config = dict(
    activation='squared_relu',
    init_std_up=0.0277,
    beta2=0.98,
    train_tokens=483500000,
    dataset='wikipedia_en',
)
Each number is 500 + 50 x the weight over the matrix's rms, rounded and kept within 0 to 999. Layers, rows and columns count from 0. Numbers have three digits each.

# layer 15 MLP up, 1792x448, rms 0.057, rows 863-891, columns 112-223
478516462532533535490487471445448566476501484554520458549517464501512504569479538421562491436558436512596454498489448514471497500489462517574585496490505503485490559596451593510485563560478473566428506506493529500559528518521478533417461509473522536508523493469486532493552569567507464527432449572578580514497556526556516411527589517483
521560545465437471467499421421478513485597514529509556570513517462511507578516469408582415537521405472512502475497525490476433500561393517454614444580446604493494489458512458475479527457537540533502522536508438622592471409519597592390522562373590526466512444504549490512549505546438496539472484504490448417458535471464536508490543522507
500449438446489555481429482510503452463527435443464417517498487465476527557508572506599528540464524501528561484475555495480575490509493503432455563490469552536559513421574470491490592528563469468502464466454557465454462418435521560473518619406517470492434554564527506568590536520541430489522482512554440513492605470475486490489403448404
471506497485498530483595487422431540491449378487433560465617443594571593479462539442501524460495492493521502547541461515515512446458464494450501564551547383483488477529578517471442556561600529582475516596478462551460460428506444531439417511440544396518425549514506484474499598487446539480531423549445637401522478483580488597498503472573
553518506494463438567447554468376531443506502407500552491463522474539424512527470488547515498474533470504427484515571562497533523523486487479429532542468486525516483482505516489437505529604443496517480680532523506449489447580464538373519431531489441530525496446574484477439590523498586590486521438410530434490565532481519528528470464565
548451504574456470461484423558445543428591465469547472417523505601461500453472545561574546412515503516484474536496442555460502541501517521494514545520488452536623603538429467460419542557462494531495510594505505566519422573510504461419433485535515575445534631484493581578511503607449483557451424470628507384504490548512566391443606569391
510477500494538495528469479509443531402482502519458530506523484522501495484574444606548456557518496559633451495455521501487512385552474424502491543543523474494463492584457555537585571459446565505574535482459448504431517532455433488534495511471502517567546465529556475594524466455494501486543617438534489484489480557474470490538546495567
423506537537517496447490471472548559491553522474412510526513509443463538476537494575532380461456522561470450567590489503547577471447485465453483492511441589528467478509542455563556431495549599496441540494485458473461584503492486567541491564510482449480454546540501566446467589512503466460544492606495387452506531489559433459496483491412
502477530478448570557497516514500468437418544439465415458573553502531515580502568390478561556479423521577459460435504454508530485389477522579528568514495516475461509519453525549547540531477513509487531484502385462475433586437570521453486348518568480589512481499427473515443512528533504497474460540495559588555520548512568465501530489492
468532522517554493448481567413481514481466535488493559552494533461540459461542468537571425508547425591503526493512499493460515502404423515464394498496589468504466501590381553589448528619583546550427499490461534536466524366543467538393451404522518474491517521529525513523472515579513466490549472520489495485522442514483549511485498554574
548559536483456546477561468438467578391532548544492503367524532484433526505450520542550503481477500416457509495513442544413559550368489421498470540474576453429597518459600410535532509604501534500493474595477556441578453583537494474411516507513519515574499493510608478494478511591363529528417513489536443439544536496543495479564559562454
477423415509519502494470480530408464407519458493471505452463451510527570568460518472466498603591421522554466482577438548546452421337532490522383502499472460486511434561365571444516498570522484498477449441498486529469446431533465582508480448503577456519482496532493470572513433482570452516479461541475566520492527474526515411532577521564
524538397585551494520506505437532494499482559537486464450590624446449367517521589476420522527555498498520598598421512517463523489571521474465492486487530478494526493551449472476454548584578514513462447486477421515519453460489562587491547519478538482575525509564513500457524467486486468610482490516496557477506593558475548497499526443497
475487547436450409516499473554554502431473448494591570553513470533518545502505512516486471569488518527470480519397451470523508488423509520483554486560460567400480428483527528540519470462556497518468442513493520495593524545560542516467559485485542447546455528481422504574524411559483505523387392506499434447435519400543488474536545479472
463524507525487469544471498576478463413432413507478506481459590504551492477558562512515533457543497485504543456557491630461544425436484499524498478475564422484433484515568475517527566569496603476500513574459491593561422507430529536474539480522458461409519426607478560471422497551545473492523444555429504477450474481463510416537537531421
540528536495532580538546537540464505532538524477493530424453522544519457472468610542619593452551464505545531539471438475543459505552523474536460526496476511520552563538494491542541542548496528521514491450484472595542452484501476446494463521572547452506528473661569505574475411534502534483447549577499446454515498467502554412464516480460
444712456495496550428482510450433555481405519472566548499505537537506512458542478477638538576532509536525527509502576510497488438504442545486489528532526521492499593552475484497422516484574469491414480613459382509508470493555512466565523462505529446588535499593493584472433462512532506476472476529488561535466607559529512538509509413393
420548450529379525437564480512418517504550564483434461478426478503516516574449503511529566544542486467434493557529545495527496536426528439512506637533485568400539452411487512523477511508478522575491467501478468497533545531546558471471552533473538431452483564489500547509538528486470511482453499477502487478503507507504534475526482460543
435669472498559503497550481447580575534466467544560523471513532473458526516507504489524536404528501529572492495512424585513537564511508519556508499428574525461452528538453518453462595593526556616452478591471457489523525421540483531522548622555534468470462488510549596552477467517461513462483469589458558446471494406582524573571434589502
455473417483572462485490511556547542448564509534557483458517621491543432485562509597632465459542552614660493462537432538503486487548522430477563522595333463506420453436556494538455533569442611510495423679498388588422421421466514500456588437505404456406504561620482515521605379503530517515566328573588530514559523503521528517501447552449
481416516444485563510473517418516590421484438458516565494474432508475531472610559522538528499513518548442539553467444507503484561419450592535454499446531409488545502528513573503444500546489504515514486505508537618509436430454471541428417505457458461524451429565488528538502537547500491550519487504536574486534523511509531520515517571522
536549516431510573591525535523388535465570453465450429592505456448497528543508488491482533427467563579514416457481409535506528507384507529480552478521510497515570509490532457563545449469457519577378497484464430467524527546464438527492544534527502506477439563442495495540505497498458469446495395546432501457391415539526540489499486490504
487463450521521508519431501470509553466437552429572591515513392523546593476625486515633546418451536499533564536557607579524528477465360416531448512489423413484490513486525452469445575493536598539418448465392505540502448470514526510531520532539669377416569498558481548464555564565459505502537534459562550481562552541493447444448590497495
453505491473501538484505467446449525481558447457490500407506572526549507555485588449547597511447375481477494552505564462400439446434569432503459552515470492508459512582529593511434522565637464504526411525487464528381446535606411487326553410499520446550479549552495428424370464543441535505462507512497497418437482498573394434387498503550
455520528443520536500522442562411523479544443493459508500559540555510596545510523589442458460490402545543478550487521467454465557491459611478500530423455401552553528492436601469400515522518605541519517614404457486482546559503534435457439463515516498544476482583452470468523416555396508579585505424439534473332498564497455496483528589397
576447488460515533503460467467498465567465508528511557524415457462492407449446402480479538543532496446466510437514502596450472490527474460503471533432402560537443462530512516462489494473618515561418425537457470476501542523445573493497452545466450570571433604405474523458573556479457562579440618535402493554572528485525514419580607532438
452549527592541470532474430471425535463525470503501504517459436498490473458529582467569491418444593626597574572511502534485540434574474439350488507509453501494512489452534533438389561573451558531458503576479460539538480568519524564579501541514482425378527502568485509507535479552496544513482469519532429493614524558568500552446561534511
498580501496574486449555533463484523523434558462534478384555475541409558575568509499514508407594504579473611477591528482435483505440490413429494529507380557449582460568581540544485515496544613607377536501510423525500436450480465481549520495605446511566523497472458585562558455546408487524468487498521459406450534496604460514495425412554
458467506484618539601522532576578483504538466471490586453493450659463525536379418457522603444484552446550467540519491511356509399461483593499563516495541502456455549519527519391467480521500557609440532574402449404481535488543592480483546465476496426501433490451454442487355530503513511511548411503454627541522575434471559379548556574519
# layer 15 MLP down (transposed), 1792x448, rms 0.0405, rows 863-891, columns 112-223
483476527474544397478453502594473465491490544576501470432500523554455529485465474496488432475360551562462444487506502505532452554410542465470576574526448551523414471560563431564490423454472523560481453455600472532491455551455495475541512509550544509472462507513536515456504525490431492441535478399411503455543398546487450460553503492490
397474498478502522539548555484499507413383443398464511483433497594519494491462572449521522436509481500503553476545455527433561524467522493469443504463591583464494446522433511503582551547567482514523527521570536449478467545563526441411561423535528413460355500533501537559480506536461467483556428534524556464476468553506517544448421468451
476546430556496453539525520509497487569487529531484557519508440601501417501489495549496591433525518563530482474469625533518426535435576499572591494590518522490523538411498492547509471522453415496472641554511490459493509457519497583468427453529507421555404505492552466521490564499484486458539507494509394319516485531499464524481595511506
467450591492485502525570554517436518524431441480467488465507416566479588490524526530442523483465527540564527455415489505432465440466496495506499525526551520467483505519505457517398528478534591489414445555970409557435441469473513505471491539438459478499448552585481478598484518538468471535516477552487547510562166501506557491492512521582
577517418512602512575445575484512549571455539395462489532478481536507454488395580537390576498458445440499463508504432443584591426531539502501496526415474492431472492482447458429531553440461403546496444433636548504604411563463467512498485529530556531557472515537572494499552490494529519477521464545485465470438504482548510511462489513658
501470504549503498451462532504498439500487508586510446521513442504484471557567515526484476491518524538495442441567540477520518488457551516501576424479513472493439513396604363515531468462413546491471472501504569536496420547558534622466424566527480465559568475602445476418569464454546468535546493483609508558480444527450502509502456471501
445512401496509512420503449499458454586459448478432474534541426502587532494473568458551518449589548605503446451527434511333470543468509532476542467504473513421455526473409615483427516430511498485590543435404522517478434456616515569459494488472505459641540453468416532372547550522494504475617448464470505556424266510451513553462562511392
538491509511478498537537528505392491582476490451525488560513479446483515536489539524444567627521516469557513528464485541494501472515512498485479468586495479478579475478470568479496530509419421548459487549616531514476456432513506509514504555548517441533456535562457564473518461476409545466538578543562543551484487507542480519557523516501
508498442549564532447463549385577471523590522458471519529487520433523525457545537421504530556525478503549524488519481567424530480526418522536516439466479411509453508463582515561475510414566504608505440541449493561545433483465495561463469567465497475572484539523491408529530548506437548490503607524497511414485392460531522480536479544594
465478516513603445449507451515541577475482526464485600605481566517462512496488525507511469540545416494451532586464518552522515498490486527431396648418494461497499582548484536500518545506497493506552442495555479472525440606512456528522517450487494456473514446545534491466525501555446551570432513494484486540554339528467486467448505419448
525605365465489468613540523526496579470457487473543511506559531525419456441479539461509427477566524545475445522508406526467478460461409522456569548498534520560462518563460534514580489473554550589446542355529496537471500538511460551531492602567411488527465420585511642429528567504504439486506393534496615468485557499497452520655466492547
491561543498484485501450508518569501492514413410493461474482486568587573468546511500533464517496472473518448541541485492479486411458512464462528458479443513554476566516567496531496486551437617506466466455794551542542478554425524539450549490451404542467489512580490579536538591492493489531512502506490576573500541503510600514472511462457
485478494536424448508573470529577494606504595510533510552485493525466500551445523529554530450463431517512489512544497515556522558528525508557560487482472523541389482539419496431531529426458532508470513392445498543468506510463530541478449507485573562407477486479557498435522530607523471558518556435554429533554573489415499566513544535501
644518486497496527470530525422492537557564539379499495523437511447571492535505545472511554508515446489500551531511450504417520464475462548502505441476567446500477583486488440557471568557571472519500511526731514477492437334561584544464497550543431483546514540489521481518465507481510508480452522466439495510521518548468463478471525506518
528532585469543473494486551428455463514572507579447529544549509447515516546576474478539540478421429502527498439485476484549439483490497458445551536629517467492553506601444514544453481497528502576509475424531493525481506491460392508533431421434439532572470511424505456486493605456611447487453551563466525470464294567510379539450432498503
518469432572485532490455484503526535484456446445505563453403474446553517445513497592465473528582484525536586526509531544530530538562490438477489476447489464544530436520506513509474499492438496449463448474233562526547519591463541503542514443487494436514510442519480529464510465527462450566560459485530566517495384510528522528565599543474
444495590487544559452413379441471498525460497456436532461620528458428530477523464452506477450542553551523502444500465504477520501448409519458472500554480632539466500520457473559546465540442472445524480564413501519502514492502415406477526562437482518461479567486514526450508477595442519539499513512528455483493554542471495398571426512463
672528518539623591494408492464568580527412508497548516451519495461583511554456504443579475457555513438425503458432503481494526540536560476493538574523482444525566510512432551579470461618519391567462559507489527510562464493543502468427500475532445414504543479480526477467530591508517534470495553541481498529507480593539554510392465605443
579505480540542519489566570507514509474472516492463485511468444535459468500465565533525542587427495556569453493466403610488520505537424479417548550476415551509524517501512393551456477490627567568412445528691423487590436469463635506535477530520555461559516496525504523567468477519466565482510472512423398499555270552508487552509544472510
477577470447469543496607405445447592538483544521496518502542524466562555541475491512493503493518453403624381487496393472515516513471494531545599472482521499469502413522524558378489559483583594413560573440590469451366429422492517425488524529434400548534485499468546595427501597511492523498626473570437526547450378454508450465544465426513
501498474543470508488524584531463607557567571543536470454421473529530488465530531555483453523492453452518482486509484481510486460489495480484508501402470475509463479462454539477484507483549557474493499535856502460511414547555535508467557547542554522521530609505427500509521456476563495497523420446499382505515561470465523523598509451450
602470410497484476502517514467487436514528488465469568376481480584466470553537546453549534509533528577449517490532600520468527479532537469548536466446460526507491481458478525439458539498501514477535558472498558554539465463396526439537493537429437469566505519469479479528522520440508524477431575538580529463562105443524531563453524491523
460550541469513493548531513532570504527627513390522548607475542532493425447559555535534569553419561522485432470489498501524436531687599521460467522493396549477502521493564507501537584497529448510533443503365551458436533484521509496535500425459506633436455534472462469414552536576549534453479539562572589467396466514468485469474501528515
564403435475494535497453614562538485640422467487373347551508545524548442427430473511444504573554449444457473475551536514501453453464567450525463479464446476485451366499541466442502615489540523425571512568482475417560561482543537512488530455563513437431495578604520426569552493522459467557500530538527556453485519516410455486620515359505
446576568526570507516558453443505544481498409408559545570546404531524613490580556487493442471510518508527451496423566479475559567470500532466561511478426559468467376485494555562509521496488526524476607612514597575485481531539560515474624504406531553568425597433553565479446523459536611483458470572514503515520100558574486554592455503536
433495475553515452532511517518498456430524433498440527505527513554587550453411526549447594473358511498600445490465527538387527496394451446642473415480560508447466490463494469591496527590471561531547555488429540521521474506516353499452582516427464490520492475496512562582470444437487498502560501515528541541497573518571575469534467525519
511547378480456521485432447507447548505432454455425471511484434473535530501454494449438559536539470401495423626470457489520462522552500566570424467529523433547448456502504527392429575463537485504469440418579536393495430523454496506521472513457395511590395465453438519501461632438463475480565525504433558494499424488514527473477466468408
631529536506481533415511437455485499530465550505505462428440487493432470457451471464556568593535535468559531476537550475482479521465531459474554565432567477505498535386439488424545557480454542528436600570546387413477505461479535566503482450523513542539485523418415554674568483498512515464466527511433586422482348389505467522525611550472
484533498494538571481431520474551396493523422472471535453462427543000486534057448485515518506516540435567523459531557493463433492410440471552548483494427454544495482454434425475471468445541517464447500471319496466534553388483471505440436499564457439539478471416523397565445533481412460462504489558440467539485505522518471486467509520439